Part of a small language model's weights: vocabulary 586.
Each number is 128 + 32 x the weight over its row's rms, rounded and kept within 0 to 255. Layers, rows and columns count from 0. Numbers have three digits each. The size before them is the row's rms in percent of the matrix's.

# up: layer 4 MLP up, 896x224, rms 0.145, rows 448-560, columns 168-223
# down: layer 4 MLP down (transposed), 896x224, rms 0.145, rows 448-559, columns 168-223
up448 099:148078122194107165124117127168132133131094141159131132169117063166095096136182147109101127115165082135136090136118119145063126106085108093070115130117071151116171071150
down448 103:076118128157143143106110175142147112133166123195169122103175110133176086137150100112122165122183090131098109152124132155151129104118141199085140179118143147190168099106
up449 094:067092117052145152087140208118071119163155135083105149153141131101124150151101132172180114163147151119141170183177113134134163160106155118176078139087129147216140143128
down449 089:167135192120088087159185092112136049196084172142159059125115125154081088144170144126142142097152149157116129169085145148163101186171113089129131120116114123082160040152
up450 101:146148104078118115125111109109083180137139093118142114165144163109085140122125091140126146144146136156125166175167106118159153161196137155074164104167147096175078129123
down450 101:087065189157157188114210125183158112117136132115170107142139119144131117090141112153127121169200127146093078181107135131147124134083146107087124130190160124111093152134
up451 097:146081107112104151092115170121168158130130090200092138127126175128099123120110115151094152159118174133139139138145098112161098105115193135114119150138161139183103155101
down451 091:155129127122170094178177146122095106066133065136118124181133092103143138114123208084140138142092104072074095183100165103103099183129137136154092135156119132082161135124
up452 099:141097129174156157115096116162159113104170148101121160138123157124144110209093141121073127094152134087131178131120096118171113111127111138109146143109155148109152042039
down452 098:116131155104132074146161096133152147111084085155153067170182136092091179169092057145152104101129170158116129135146162134088097162155125105135118099207130124152101151152
up453 096:117133124149105130152128113101147153121094153185113059155149180149167129159145149096106090160085167134146110170146103116146102136160152130153146097130090123075151066157
down453 094:130168138079197178151099095145169125136110172100163127116161160115143117099184099119083138112173136191106107189091195159185144087145119144098143137047144173146122103089
up454 103:123077063182085113170159150151140076119184124092118130145082051086204136160087136108110091140135073124089121162170139138172127131158071094199118149126066088134140169094
down454 103:097137131158126131078078114156119154094087181156105134118136148178107141122118097095153131115078056047149124105174130119075126098080171128120089129152103134096198136133
up455 106:134157091127101106128128087110170143212104067110137172137152113163169131141164059134096094158110113176141185095178068065108105107096098157124144146130047157185094126138
down455 102:129153129145122133141096106104164176130098000099143130156101084062120167135122141078170090120167071133160150166113121194092128116125159104075117130167140088158111176132
up456 106:105122069075133075122110154107108150120135119083167094153152169130166134116106213085142130146126104101172120170175133140201144095184059156113106170087120111124107149146
down456 096:171118114156069153110146159136102153136126139147109134170154211165098063110110193131124091121079086093110153102141082098098186175119146176154120131084101151239176090151
up457 103:125158129174150174120073140090119162102075158181156180154140190171164139156102134132108122095110069076134084068170109107112182102160097122129157154136143147070108085147
down457 100:175174097103106108195077175178160080070137132140119175180166049145095127078202171145160137123093120110141131143120078147136167142160067077146127137157114078140126126118
up458 105:080137075135176148205124118093129151119120162140105113062140103195156114139114171117087130135149074138104126139106168113124075082122150166146074099200150065142116140153
down458 099:128095144117131134152168106168098124079137093091083095163096183127112106096109124164130127123136177076162235140164104164108113152126121114098152099104145105168150102150
up459 098:186146161188094079150085080114115130126136107081136111172114134162112187084118143080113105115086183131171142152079169070130138111145130128124077136157155142069109140125
down459 101:174134120124137161132163121099108151186154152144129126137111136106149086117131094156136145128151109149138085135115120116111143148109089195134161121079099134119094137187
up460 098:123161131109096124158087120162136108131095147084181123101154194173101140164134065122160184150113125205147141207105199185079152146146200117129154158081116145080154124143
down460 098:159101144079121158155128085143151043143110129145176073134100100097129132135143091122168119165186146158151191168107163087100089139094099170142151069153164105153075084082
up461 096:143070116162139152120158114131103120174145177149125110109034118149124085178145080129133119125101042101103091135111119159178123105129065134163119054161167120112110137143
down461 094:141148138084145093084149095126141146134108102132144095108160157088076159077158108172144132097104180172173172114167096097067138119109125157137137159148139191139131139132
up462 099:148083146084199156172141212143113126101139152153181156107173134136145126042141153157131138088109144126069165084124127128128093104103140125108122168161144196119160136154
down462 101:182086156095134133138173108076179173126149172104175073095102118066081159155142139075114102155159138171119111071113134181131151135124084106118107169116154141097109146098
up463 099:123144115137106106116090086166130170129129115110082101127108149098134163051162103127134161124138149055093139113153125152108101129111123090178137113110104114101161064177
down463 099:143125163093118083159122116100095112103093152114166069147095118166095167074132164165108152177157206147080169121149128109103148129171103115109094097069162110128078099149
up464 100:100129026132105152142065145151094128085094118120092106137129107118126091097122157138146110171131129092178106131137118067119153161137112073086101145117139162179152069101
down464 095:127111182148187137130117080162107136172119114172157140166084195079145155151162092141140142137125110135124163134159098155139113143137088138077139154153109081061127123113
up465 093:102146144135091093138132152176140097131093171157102124091167129089126103154133096096172090110134100170113143147188169083059108146125124130159085082094124181117133098108
down465 091:138150102128179154171124129135131174152188113122170095115107074140123117094161161130111146153077051080130197150081114086147152107103121180089132122091129213173139145150
up466 099:149102110167182138131086174121115164136121121130149149120135102154123125097190198140130089136084120174112102113125120131152135161185152103200108106170136151125159130170
down466 093:113073162153117119115163096144159116115115166173092089123123171123147091160147088101143178132151187132164132157127159168094149072121123132131138143100089112206056170154
up467 103:101131148063135071138122158144088095121089104102134124110061123150116112149086134113107129101117161135147155041137095146132132055064159135093075090092094129138163168169
down467 105:124117097176228116147143170106158124132126109117170118138106125126131127139182146109117138142139136107110112146075121154133130091114118083153111172115133161154071110098
up468 092:165141160184134159123105129144160118194151137063144102124140163101071111106109080157151163109134104105100118144110101170137137139156090116142155127189155131132092098121
down468 091:114104115147129090162167123132121101179157173183163170132091163179132157136204175188142100248135108143084077109144127099082120172155141113158146180066136119148062123103
up469 099:142122096114106107118103132180104135064116136099112155112111115168163127107081146143092061152090077145115141192101124118181062112116092142132129139172087150172118124135
down469 098:141116163138130056085143099102136133109146093181143140112183121101201112154131101032155169127173101142167157075130091115173135090161137171129115076115137102091090164161
up470 101:143111110125151164098044134162095152102147183190129166092086113104171150089083135165082149161092136177116139099124165086133090116124089150046164104093148234144155078125
down470 105:101154164138120123156161158129112191144139139137061089109128112147165135106113087056100080164153206069085132090074158170088131073143126056151114202138165126089102159138
up471 106:114087061147107132051129175077116153046143118109124123083090087107081092154152086148145119200127129121127094168154156125172047150182123095147162102142116104063160148107
down471 099:143143189122123112101103168165138130156128112124034099142107183162095096117108110094091144084128154187138148091117079116121154154130123156139139083096133126083145153172
up472 092:095139132107107128142123159083133123144085115108189113068124105089057141122101115128136105056146101116168171138203150184097100122213165125125162142160148158130095149116
down472 100:140060102096097078206168053094109126118072159123124188215068152103187105118198122149107173129124108152111128152141132126112129121177108129137123137152115116127139128155
up473 093:158091132176063147107139114146114121113199174084073070134035134084120134128140087154099095113159086137154151060142167146065176106145099123070087120125126171096113102150
down473 098:111148095149112114188127157110111119096133122131141116115096106111123106125157147098184123153099107195134125164159147112051148117146145119149146122166112177106142100132
up474 102:160074091117120155177080171128141111120131193074105137187127179122094107132080145195095134148195136084142116166179109167156107165077114109124114135127144151120160105096
down474 094:054146169099149172165120133121141113087133202091113094131136094148121140138108111164110114143129131121137151145061090152148056166089150157163095110202164128132114112110
up475 104:073151148168121121139141239103112131173097105072144120121202136087159150143131176087134035130124094095133092101115143156132141169115175114053091155049153097152089141142
down475 100:143095185116120179134147125119134128189093151110110157139175129153125154090147117134051124165108116154130092203157082132120202131108135119147151167159102139155079137145
up476 100:096032180163125162088147079149141133107095139122134181100151105130117122190098176084090159196154169085128182127132144137088170100081104152085166128115137079141142120133
down476 096:153182145153174111075182140156110133109087137181185119139093090103117119056177131137067123094075111074166113117081136103125118120167111170146184081142180124108085081088
up477 092:082130107154156147199105089122120156129127160131162115089146152163083126136127126166177100108081192160138067139157106144131100098100113101135154083108103092168115146112
down477 090:107115139130183150102137126150174094101119126159095101156154114112135167157197116118094122154127127084112095172139099105101170111187173111135125130144134142150102118121
up478 096:098130173149155118070127095117119155162084178091151204099124071117146157086161143141099146133100097091181162146160168135122203149136061163106119096112163083144137176144
down478 099:145157155113116127154125136166120041137115112130073106099075087131142115043073117087087136156144137097131126103091110138130169148114146119110129134199130138169146088107
up479 084:095060112152124107132089093168124088120090098077091095133137105173133126149162057148106116171123102128112091156167115149148143098076143193072123125169141110106089135116
down479 095:141203133149059091131138164158090153096122103158142137167129125157111144156111143174102141107123176118135116173145111130103119119112136178117103162141145119110142169119
up480 093:134091112149148128061104143168168086200124197081140139155178147147114148156119150104110196104076079160148113182153120149105135078060094164059164154159145123112147129121
down480 085:101066118126173130148079141137175148092158219142105147132161136170097099180106152188200172147098148198134120109107122168150073079085084106159114148079133138094141121179
up481 096:136124144162106179108123116089144152134147091082202121137140132109117159117086146075146157155099136143143127103136111089150133150155148156178036102133166134088098163183
down481 099:126142087205108121099105150110106070145136112094148114111162114127114141112062145138091142187140162063179165168122125132148184087150119098170170141092096097143166082088
up482 111:113073174106091126184163090088091076108139095073142130119174157102137119121143208168184130166135123084126152139158163111167089114139120161153101126148130160126090097139
down482 107:135132127158220150072066126094159125152113204169138200134122091070121109167135082161160129107159131092116093082136163117143132156136126127121087156124050097080098118053
up483 101:113135128138101097160066108111116187121118119185140092125165124149125133096145156051145149142112184115099168141126113100162128115142172175132133161141141114084128118149
down483 100:156150158127130093102138098131113139114098115120100091171165125077087166098134137162172168211131147188140089134112138147120148129143114108151103161168223154160122103120
up484 104:106133136110089131171069162112111123146089059110156081145200151069156168113088158124161081113122121153134080066118126124109105136177086133128112119128091114151119150080
down484 100:116138109151162145114119133150121127087156147189150127134132113075165134162125209086088174127144148120123037112047127128158138110138133163129112131128168101143144139152
up485 099:117100124098117170111133171126132128118138102159157144116148120119173142183121180082137129162143142116126131011086191140151137104099197141081093152131109094127035126103
down485 105:132177145082075108132173132132164147096100137127112130108158080048105137123124119131053170135115178108161178128140171097097153132112091159121099087122181128098104092152
up486 119:098178168098118185101128096173146170163181122153160130099125115138068207134124148150094133093142126110144131130104187145093134148154149128149138103139149142169139125073
down486 096:122128140139121090116161133064116060081124065121117071127096092134145131169171105082157162144174133108171120139080100113130086174117151145134188061121145163150116109118
up487 101:106150069151111106141007149193138140111106126161139083149094112181164125100123138128105111152129159099084167158126118171117150120094172199135107098128149163098112156140
down487 096:162108168128165109129120156131177131145161063151063117127101131133180099166113063138103115124112136125140106135144172128090129084097166158055101122144117191148125153162
up488 098:123104136108143129145134093107116171097066156087129126132126137161068134103151088165078115157076183192078146149129182099155121121093085134169116151144106138175076182142
down488 095:147166187086123131150170141135149124126157178113118096147155139183082066146103112084091091132159123193065074154177198071142161147135089016122198137150141071132124125145
up489 108:206145108111116091166105094142126147142136147125123148170130146129111176132063087180205144138086184126155149158166199154133154155122085154143102151130098106103146145122
down489 111:168164141064129116109195081084112123128120154131167131150123161114143073095106082172130185154181126066073170135142112180100092106135109092119166160062107091101079153156
up490 099:119126072180141168171131148146072154144072124158184103111112114123115157110130121136043127178107131147118139120111132096146085132121089130144190137141107110131169100194
down490 101:146145115146123094144118131186145069117098086215163159116106129147128150166126057156068121135089148134080136149131097110133101155063174085039141113092103133115143128116
up491 106:111148134137146098115121152150096121047156141139063111194107165117120126119124080134107131112173096152175151132079153162130127052163109051189200120172073094107134158194
down491 105:124182149144150188143118081161125107136206122140151117110087127178183116144080094167159104141112074104129102126128112079057115162118193106135100073106156107148133096183
up492 099:111148043133121088097141190152129073178124148134130116137140161105108131114107165131195161094051138178157111081176109074136135133147174091117068170146189156082180093113
down492 093:137130169129169142130141121116164156068104140162092108142134129140161100151137121126081111134176124117136085144144155127101142139084134106105193107141150177174044141044
up493 109:164068195101108137131103091132130106097114065147154166157183111077115109141127140084064151150148098168117115183129149163138149100124065116108102155169123157143137102089
down493 112:101132127112099193107087208127122114111042096159098109108150113111112196090120172130121149119120164105131123120135141165092143174134154149083176117187131114128081130145
up494 105:150167080116113152152137145141159146152113137146176088172141120125169108099142171094092124125121061082156142168178130124112194113133133117135160135102140146073145166136
down494 103:105133128135131111096133093122141106090118117142163099141122177108129109166144121143124145147122192101154124151121158170137166126153141095168184135107126069100092155086
up495 097:119135138180120189160151105215135091144085150157141145126106097167059092123075094118124075107153110133076112136133157150042142154113103143114142180146131133128152144127
down495 092:101137080085119139125087110094135132166111081115180066151160136083161154108177064159154190150095118111104182100147089120140152080119137137160096121131101176170162074133
up496 091:084100162166152083116053154092097140155136130135083111113126122083105099186168066132090104142175113079105128066119147125162156142127139128174146085083104125106150163145
down496 100:137199104119117102128116156095111133144095135116131141087067150159102127113111128130117130142085181130089224130133066100079131151207109129140195149109105081155183073094
up497 094:110164089110112117167105177122101138152113138114175123101114129140107149211155100153143152114082138125152149144112156089161145128156141132091157156136142112104073166116
down497 096:110107140063118114091081169112136171153096136106169086101119176071155128067192109127163043096079083148146085173169118139091115126123109110040112155104131131130171125144
up498 101:117133096097099146037077097124098159088058053103163110136148105081047120143140131155167121196168112181175081119107146096146071143102194072121112122159157113111146125166
down498 092:180127122149176158103162054113137132139112126113108184124101098095113139059190089105083097133098101133067123143087112185136171119082137082056096124090152125169093158137
up499 090:091094145156153085107140137085156119080079154108130097103111169206105126156129114132136116135159122160144119144173163205203106110109100101099175165142138086135137085124
down499 108:125140125097101099106095159104099107132166152106148189071079122132111161139064110119085143154168161139136205113142172117145133119164148106130104151114089163139129125082
up500 102:175095181162174159126137142076129109149152128134131094074141070166144088077191162186208120135104056168125098107150098126112133025156148124075139104089094116151188139124
down500 101:111118143130133174181111121164078077078114159174115116164082103147082157093107147116125111120195153110073151166131143192143142062085131146100092158105151165117134119173
up501 099:191117133122129179053108137145121144141120094164135153172074165167125103159121117113142122106050149096084107108154122130217096073135151193122130099137129111157119148114
down501 099:043096137134173143135160135158157123082126110075034162108164112127142088200178135126101116094100094106119108137116159092147106212105140097123113123078100110069169134105
up502 108:121086117164133102124081137100118099137135082159116134090181108175160152107150149148159075112127161135113157069076127099110183080137111203098136072110068084148139088118
down502 106:163154127111095174139163166072117101091055166137184171156089132115106116136121156098165154107134162127123052163129126088185082149094104109124124178150151127100189157110
up503 099:125120095132103146128121118125156123088111142137110122065145102143158146177143072127099080162120121142106132133118067105151121098144115134102129192148107168108124148086
down503 102:160144151163179114114114160133144145179156101174185150119098118110136140152169134158124112146090082139156074140104135146120137092175196123092131141128136104171179144112
up504 097:141124172161098124080070130153182145129127096163156108124127131170150121122147107072137229168080124119128161153157116124126090115135183068144133106112080120129105148156
down504 105:115191110035117103121113082127127153152100072092169103184121162066189150134086123148139129110130134108108135118083152128144168146058127173166123161126159142146084166161
up505 092:124144152123144099071163145132128159159159123122178153107133114153179155126132198136145110124175130153146103201099076077110164096216107072170119132135138139121079128105
down505 099:110072139081167098121108140103154133138133144156090110126102144237163170127143137108103095130158096151086105129110163116111126184091121155161127106096076180147107129094
up506 113:105181146047118156151130092188103126141151110144185193086145095138130132059147083120082143193147075151170107159131128160096152079166136130176152134140101148054115162155
down506 115:042113133130122150109125082121136145133105092158200121068159094114158176098143140152138113155139079078170059093111144124121054142140117175177126179145185110145108109058
up507 098:166124157127135106088080132119091146071152114109116141128137158151127079088112172088166115113067189046158091163165181099093124103091181123096060175111159107089110156138
down507 094:122148100144128140092110088026138157152177163173105087096122156167178125094156149105097165133176120071169199083187091159038178144126107155092125112112112137155146116093
up508 100:103126164074070166119164115105146172099165104098151061112154118188140153129130139099064107207036111140086103110081148086160147119157123115133086111168133143113155144125
down508 096:178141114105085080087132098099126093101150100077131152160093185106107167140096109170168157093161198147125116145051149136116096125085065166135119109133121154102131079183
up509 094:184147075193093135145124092106094136081077121082156118124139144114138118121104127161161104107123119124149077113142146111172136161130102084119133168083150158132157125103
down509 094:053101151151134114070112172176137111063155098168060079132156132119080047161178133073126134113144182109115056231156091124145074141134176150161124142094104086138110127159
up510 093:115094140086091140179130099099101143161118103102150122071140107098152127150134164186112109152198088165108132133144087117136132154122144144155149121077142110092109104153
down510 094:144208182178181156188119146154138175110079177119090171131110163113167076181097125208142142101109144146135122071141159142219151134114065157108190154180196088057096127130
up511 105:094056107105156129128144121166095108140161174165142112111092154137146142136145137109098114110188176126078095072157115104095155117118144123135113159150153166134139135133
down511 097:133132125107090097149103133105138085110157122055087179118158091127081111200127111118135149143132108063127091123133153104095205108137152121138084117101120142107154082127
up512 097:149127124193131064125093129188102175086128104148119143092089115135107144130125135128158062131181077146154201154148185119152184120062160118136132155083102073129060125113
down512 098:180171088088134109144108174121085099065150149162142144115199178174156118161081134178138094125116116112152191152103131157132187220153155075168145102112103161149121136085
up513 109:139139112092110077137091113107109129115097135046139169134160146072134131135108064116095115115124084069133125115162104164157128178092112093116116108168159155132091175146
down513 089:130154125157095115136179105110146100123068095171066096170120083155147127167104148173118126082143160150157129152117162046125163127174075142139102133123104111127107146150
up514 098:129069142158142123128086155143180086102115188124152118122145137109136154123144059194068135122134103160113189170130118169117149085165103142100039079170136180172080069139
down514 109:124167125134155064128178108153106163108087177126164106083122113099047170109163167168099189141151109110164163211129177138183090105127091124131138172162114082151137129143
up515 109:098155093138131116147129093098132105156143108142156135149138157090111145192172104147084178110120151128119132128145107165161131140171171147097136117135141134095124158083
down515 104:166126132100167099186123146132126193161100085106084181166131106152155111130158127220132109133104092178157126121164127145022217102124074153166116139216107097140133147104
up516 100:100103149102128137180108113140132103133148123123086090132094198130053124138131102152151202151142050125154163172172182106113119111138048111112140135121156155083099123165
down516 099:199121121124179125141198098055165126114185114113161163175150125132146155124097064118162147106120103104135110157117087138106079172181160139129107147088090139163126182139
up517 099:139173141098113126070101115113095125161190104121131125129137129164098181119116157151161043095149143138128136086109107096176088081110126095085148124126091155116102132113
down517 105:117094176106095138070164075074119121103151169154122122171075159125154141132163151121150200192127155150085118121184124106124136115168137107137144171141150143148165126137
up518 091:139122103123148109151128093138149151073177161100169126105090171125129115102118136064096146102176017191121160127119087129102154132146134087097145164103171096116069140118
down518 099:141135127148104133158107083091142159084122141165080175130116147127120098114189123133134069132159139149146142108166125104116120164113151108103155134122056115171139132148
up519 098:135072122107072121158071156103161181128140132136079097130149092163087074147080104112169157076115113099168180116103111096159117158191108089087128082110105091077153105135
down519 103:134135180140172076153169119140079116091135104096102176112104052103102162140079168144164127139091154098118143058081073121081106118145150089134125128108131102135134151140
up520 095:146141123088095143097093149109148116125125127131094116115138128080127161169115147094117167159073115150085040154114189126102114145105116126068156081121090181145097136157
down520 098:113057087136101154155104210165081064144139119085106148131122102162130088123156089113088098101177125118140134100151104167159142084110120086093113088079099209065109099097
up521 105:108126142093127167134061152075125150084140091100130063112165112150112143104109141108115144118120088114079172172106077162129138112120140112153134184133148129142099076183
down521 104:103110075067171088164182164117144176134134119122123171125140160063098106141121140146127136060149097128166112141149105100192136107111111095153204123124136131132174117131
up522 097:119133150151098152155128178141130134129218181121103070183134078105194073220159143079133140107134137129142096112097140098200163097162136076138193095109134068081135115122
down522 096:122122149108131097139131128098076073128176183150170091137135088172096153100081151139098170149123093138107142118126200154137202081080174086114177095077134114104101113167
up523 095:176080138213053114155162094160101144103101164128186155111141156118188147178167100135172106145129102135103105129166153169138108126136126138206120094083108103083117124098
down523 101:126118136122157153099120115155102108141152152154155130189112155038087150074104085198109136111126129129093152136148102099132169149088067089127102138104128155141114138188
up524 103:082148110127092096155095130091108116175076103113090125134124114129092163169111174110125086198087153161114152156131145157118139133172095132113171160151129089150124119089
down524 105:132127133170141101122136051197078131124118081095140138171104115126129161140115076168116162115169136132124133092163146155165132093140140101142095095133164109152130117083
up525 105:125122139131115110085152075128095103157129140216119076082140157125142114097156141155083139125180132152150068129088145131123169075105165139169150138124168092147215115115
down525 101:129030155154137121155098129179119106116122193118131120108079136107128182060123144136177106188166116094123131132126197095110147093106170110098100125095168138184122136170
up526 104:144113130125078178135161122124073153095138111161171190111165104160077086144186077115145135073126073086144150110075153074085161086126101097151136121159183118136156125109
down526 104:116136139112150127104153155102118059131127175116124113114099149166128187096119128107155169092131138105137104190097146134171169090172145128123159150189055111110134130051
up527 100:117159148130117048104158144106182179139132117110115074118144060109144089091104096160113111156142107116108130125124093109094112152137116127210169170127118187093112187121
down527 101:153129152100154179140132109107103144145152115125130136106153156129184128131091145098122121114136136124141091146126131074064145117127169086140092103128159142136162139102
up528 096:073134154114124081095111174188123144107130108121078147080153135133100104171078136149131192146153102116098116074101147095104154119133108111123086123124098204131078091127
down528 096:133181082183122128150196078149121101172130114163104117079104089125162151122128174179151144055155113129146087100198127115181156137080103186165122122135122125114175081142
up529 090:139085100134078129171117154129168134165088137158122114130117129133128105075119102115185094159151096099113130198109095151139147149150145075182114136080116101141127158137
down529 087:096131100104102120097089142146156112139121118118144179139119080084090106126125164096157130166134152165169120099190117150087100125146109142123159181122129105080178059144
up530 101:123088126159069112104104083209126107176137109119137088145166095097117149171197153120191175169119055172104044106122150118120103119136179122190120102143135166116118136147
down530 103:138124132132065081089131154054186096120132138120146103104137101041113119133160154144137087151121120122094171078122108126128155196156087118137168081090096189134143135153
up531 091:018118148133085120123121113095108194126125125173162118074115168105137126108147104122135121155082149080126085121091114124127139107094159164118151173121096083123141108192
down531 091:104113113138116123156155083111098089115100136111085149170109109193143072090059164186121109113085121132131097107115146137107131219063143129159112091101167151192162133141
up532 102:084166090095093125175181163140131128070200154135116088075163144103075120140119107150147082164155104061128073140128155125087108158172147183102130174140174082121110113135
down532 101:105002142147132107152131116131143138095116123142126161146145147172148126114158105132150147185117139087070185150128104164133123086121144060168131106152121125156160128118
up533 098:107145120131129107094123095142124133188142161106159133117121147110119106210141150154174108137152116102180198121168078163121095123090164092094116103139124135134113160157
down533 094:131072088124087094132141140170098133129132099121126172126065190189192176095100106135160119129167126137093139144101138117120160165083147112147131150142134055173121165131
up534 108:178117113161119178124111098125168147127083119164105114114138176071154141104139169202117113169110131137134137144122127135117128127072084101114090138150129194102065125126
down534 113:092117125163080147146093152147091097200154107107114089097117111165087161104174102072080160126100142136147111155158109177109086157112169153141118181102130122024134117180
up535 108:121059124191137158126125196137090122135092093127169056094173125110120084157115111125133159116113154153124135157115160052175124117092181163132155155111111147122095119190
down535 114:072128171149129053147120130095142166121128181170163155117144138119105086121113119106168159110123100132137138093161120054168180109193135127107147119170106093126089113122
up536 102:119134141110128114105145099134080101131127162102129127141145040161155123128160206111144163087215102102144150082141108172180103144170125122145089099107141083031158113130
down536 101:118133149072131145117193086168116196114131058130104141152116127141139090107110100174106112110111180147138120171142073140118097100109146108083115154174124178150119185120
up537 098:109154130127115115138112136143129122187119068114102111121132149107160146124129114157163171195132139197130053114086130095098211097158148112159162133111152073045182126161
down537 087:186112125165113079088118171172151223109143108174061149167156077176068113134084190097124104135143127073153169187193105125110120150100184173122094110112106086154207142131
up538 094:095104102116100115141092117158142153123142117084117118137139107068123161142163129082071093103188096106142103119161112131127106129128123125116156166195086141172164127184
down538 098:142158157164157135190091093107081121130154140100102110141149143069172117175110099150123138058099082163174073091100072144109103161114114112148084146081171141179193087201
up539 094:161122117097103140122165118131121114145082132125134139134158052132161082093125122137083123130106151094138117177194140182164154067153087106133154121099106123154094149122
down539 097:107131141129143196067121114124232128081105160093189158097151168093146158169137135154144121168095110150116119154159128107113098131141169102103208129100147153135107112092
up540 102:110161132136162122090132131093171115155146179109185096130098140172132123110109134103148090105086137103123112133152145146106165106148142104105159161168104094114106088140
down540 098:128111161137130125047136121078150147144180107199073091162090110152106195102157083125071156133140071114140120169101089088141070152092082135115132156107137161094172132145
up541 101:140099070115152138112173128134187116091131123167171107161113097136093203092126127180063178127091151101123095093161127142110069169126075128127156136128103052077105164108
down541 106:120130115090114101143107152137138088135176134140168105113059143063134124124108100111167048186118133185189060101130133112087103139147096180125100159127081139135129147109
up542 095:112081170183155219089136186093165182132092108110202187139194119154130101125174112182164112083092147157192124174166136144131084139193136095091068108125111175106092092097
down542 099:101094190135171156095120110104113139106177141136135103094111141166189141152107110144135108186157126166123103158101092145055087071101100131107121138112089139107100127095
up543 100:204091091134119175094124139121127139063087162173142108115172070119141135172128169161123138151237190155108134111153086040098135152075110131179135129093105080138131148089
down543 099:141123169129174123127141120173151150165112181188108196194106113154075162127121152190114128114169078175159138133063133135145082140112104126174140080154148096127053069250
up544 094:158148131071153087194114136141140127157149146171060077127150087142104112128132104120074105124146159138170133110123091102158173083099176136107098146114115089115089195150
down544 096:117173146136139166172184120175165205095147104097150074094134113116099113109157102120104127113129145122076157093121142200101076101130067144159179071140104125121094163145
up545 098:099139165154106153120106091115120170145090119162135201166117107083142099123129096145168086133031128156180077159128096098168120116117106113160116137125123131119147152190
down545 102:087042093110118130117134143116170105181135156147124086123126113098144158138193179135140106119147172121194112157175116150133190110122130142100151159125159123063164175075
up546 099:111128095101149066095145120115122120156110112144084044117136132128139085096131080097167131088135122088176145142116132117165149082189143200071080100137149122124137062184
down546 102:096156151101133090130126143158131136117096172182138120082085094122148140103141083170152117140085127090079136126214125111147106132111173073124149169116158088129125082077
up547 103:096150125156077117104139096132053152107173127148122071131093073192093155105133107146155149101154122134124077111109119125163128171133168161180103127190133112095173180100
down547 106:089140149112115184147177071079197110085109120144141134109151101174120105088136093147087157086112178169119160119131117152143114112138124166130098123180193121113191105159
up548 093:151114144175132086124139120152130140180123161180121165146193119122146159109070101175078114163044049146163093118174202166106098125121110083173194114127103135127071078089
down548 094:108102104176092062153170132140129129142111103116088114199143114141142131155118149111187107058064080194139137150090141143153103092167147061125167104148087176096197096092
up549 088:111073126164126100163166140144133152139080139147157134128218123079166150158165127097114111160201118189142128094068138088132080158165136110071153079168116168110100151169
down549 097:135106166167154086099136128111121172166149147135100107166084101178043142148075180115133110158098140075124129151154147112108115101103147164167172107088127129069176120135
up550 103:153113207147110084125136094134168117168078156101156128131134125129173109161095092102149124091108110102076111174165128151107120127140139126122127148122196117140139107140
down550 104:125133193125106122148145188086149107121121144164149094112099153099108137174115141088147135148143060120150138118130097168143134073169146136139126069139134142058124129146
up551 103:163221136115093221117128077123127106178204156168129136116115152135106166083126147045110127132111089111160154173150216129153145150164137149134136107079127068070156127153
down551 104:114152110149151144138177098137091140050141124108121141125105164209138099115151157119166175167079111156117095179119102170100104110083164080160141065164126097161137114064
up552 097:139114138103120192172133066146121144094175103137095094066148169171118116153117122151121157121097082084169098117154117112070153100135096138091102116120138178133152097102
down552 097:108174166107131081163203144123098091128139104106223131132124116114128132106147141161109103046114156131108111131102132191163171131112144118117057154091106087186104156173
up553 097:150136139160133114096140122164182115081116109097219103083201128108096087126115176121144161175101066118181123089175153124179126123169144113068114108111059146106147096103
down553 104:131146092122144094135123105118144091173112097137135123090107102113114095110147128103128091113104062128139082141173093130115152123115141079113100083119125170118159127139
up554 097:135114139159129143137123132106120133099094074120133094147149081153128086098070055095131098118107082115122134122108121128116118086102126104081125114180168160101131122114
down554 088:149122051107098092142106104157149099128115095149141179179177155084069157101129145135137137111127113138154169096084088120134152154117179114124111138129066142106102146125
up555 095:128159139177088134118043162129104119146129119101089140121117132124041101107086131153117080109166116185095096112051092106106163085129124136083141147110112137128105139128
down555 090:115134111053151131050117100150122144142119119138156131180135186092115114154126118134075167099162100193093072151093100130141116075113103149194114115124118068117086147115
up556 114:125127174177110135106082138110142072104091101157172137086132083130170145111157108127137116113112145103108101044152076119154148160115145111118075103174136165104135121086
down556 109:127144037153118197155136104136123145115193111116146162117093118128125162180126126089088142178153148147161166116097148097128125166138072144168088073105101143154160076124
up557 092:147067130105192104141094143167141142156125076084149138120087122122138138114118100135131110201148106145117155156149075131195192104161168155162103105086146133130189120148
down557 093:118077092142117118163146124183116101112103123107108162111104150154131084106192143055124132119120138142122117132144106176129119138109113111134118096179157164117130126129
up558 102:066095101079119069127092165214072168124129138098132171104128123082091106177148119105166153103099118092128108172115104144122153128176105075063138057132140149091164121110
down558 098:169137163143144117143138187103146126098147110168138203163111119149110130129127111141060102138067194127129123159102077169158127134107067131096102122086094129103121170147
up559 100:063131119185082144103152068155191125084181104107121120131137134145159083086145104098119113129140087161106096123118127138156163071128128165132115158154117104118194148091
down559 106:108106121142142069130178169087165087117180213178124151228133173082177133134111118141145154105122102120100144148110070094113163141132071150121127133087056196071158185126
up560 100:112154070035138076085130152124058122097125073155155106097086089149078111110110129111109151181136106121141120184150132099097122139125118110184131103099150129214099160121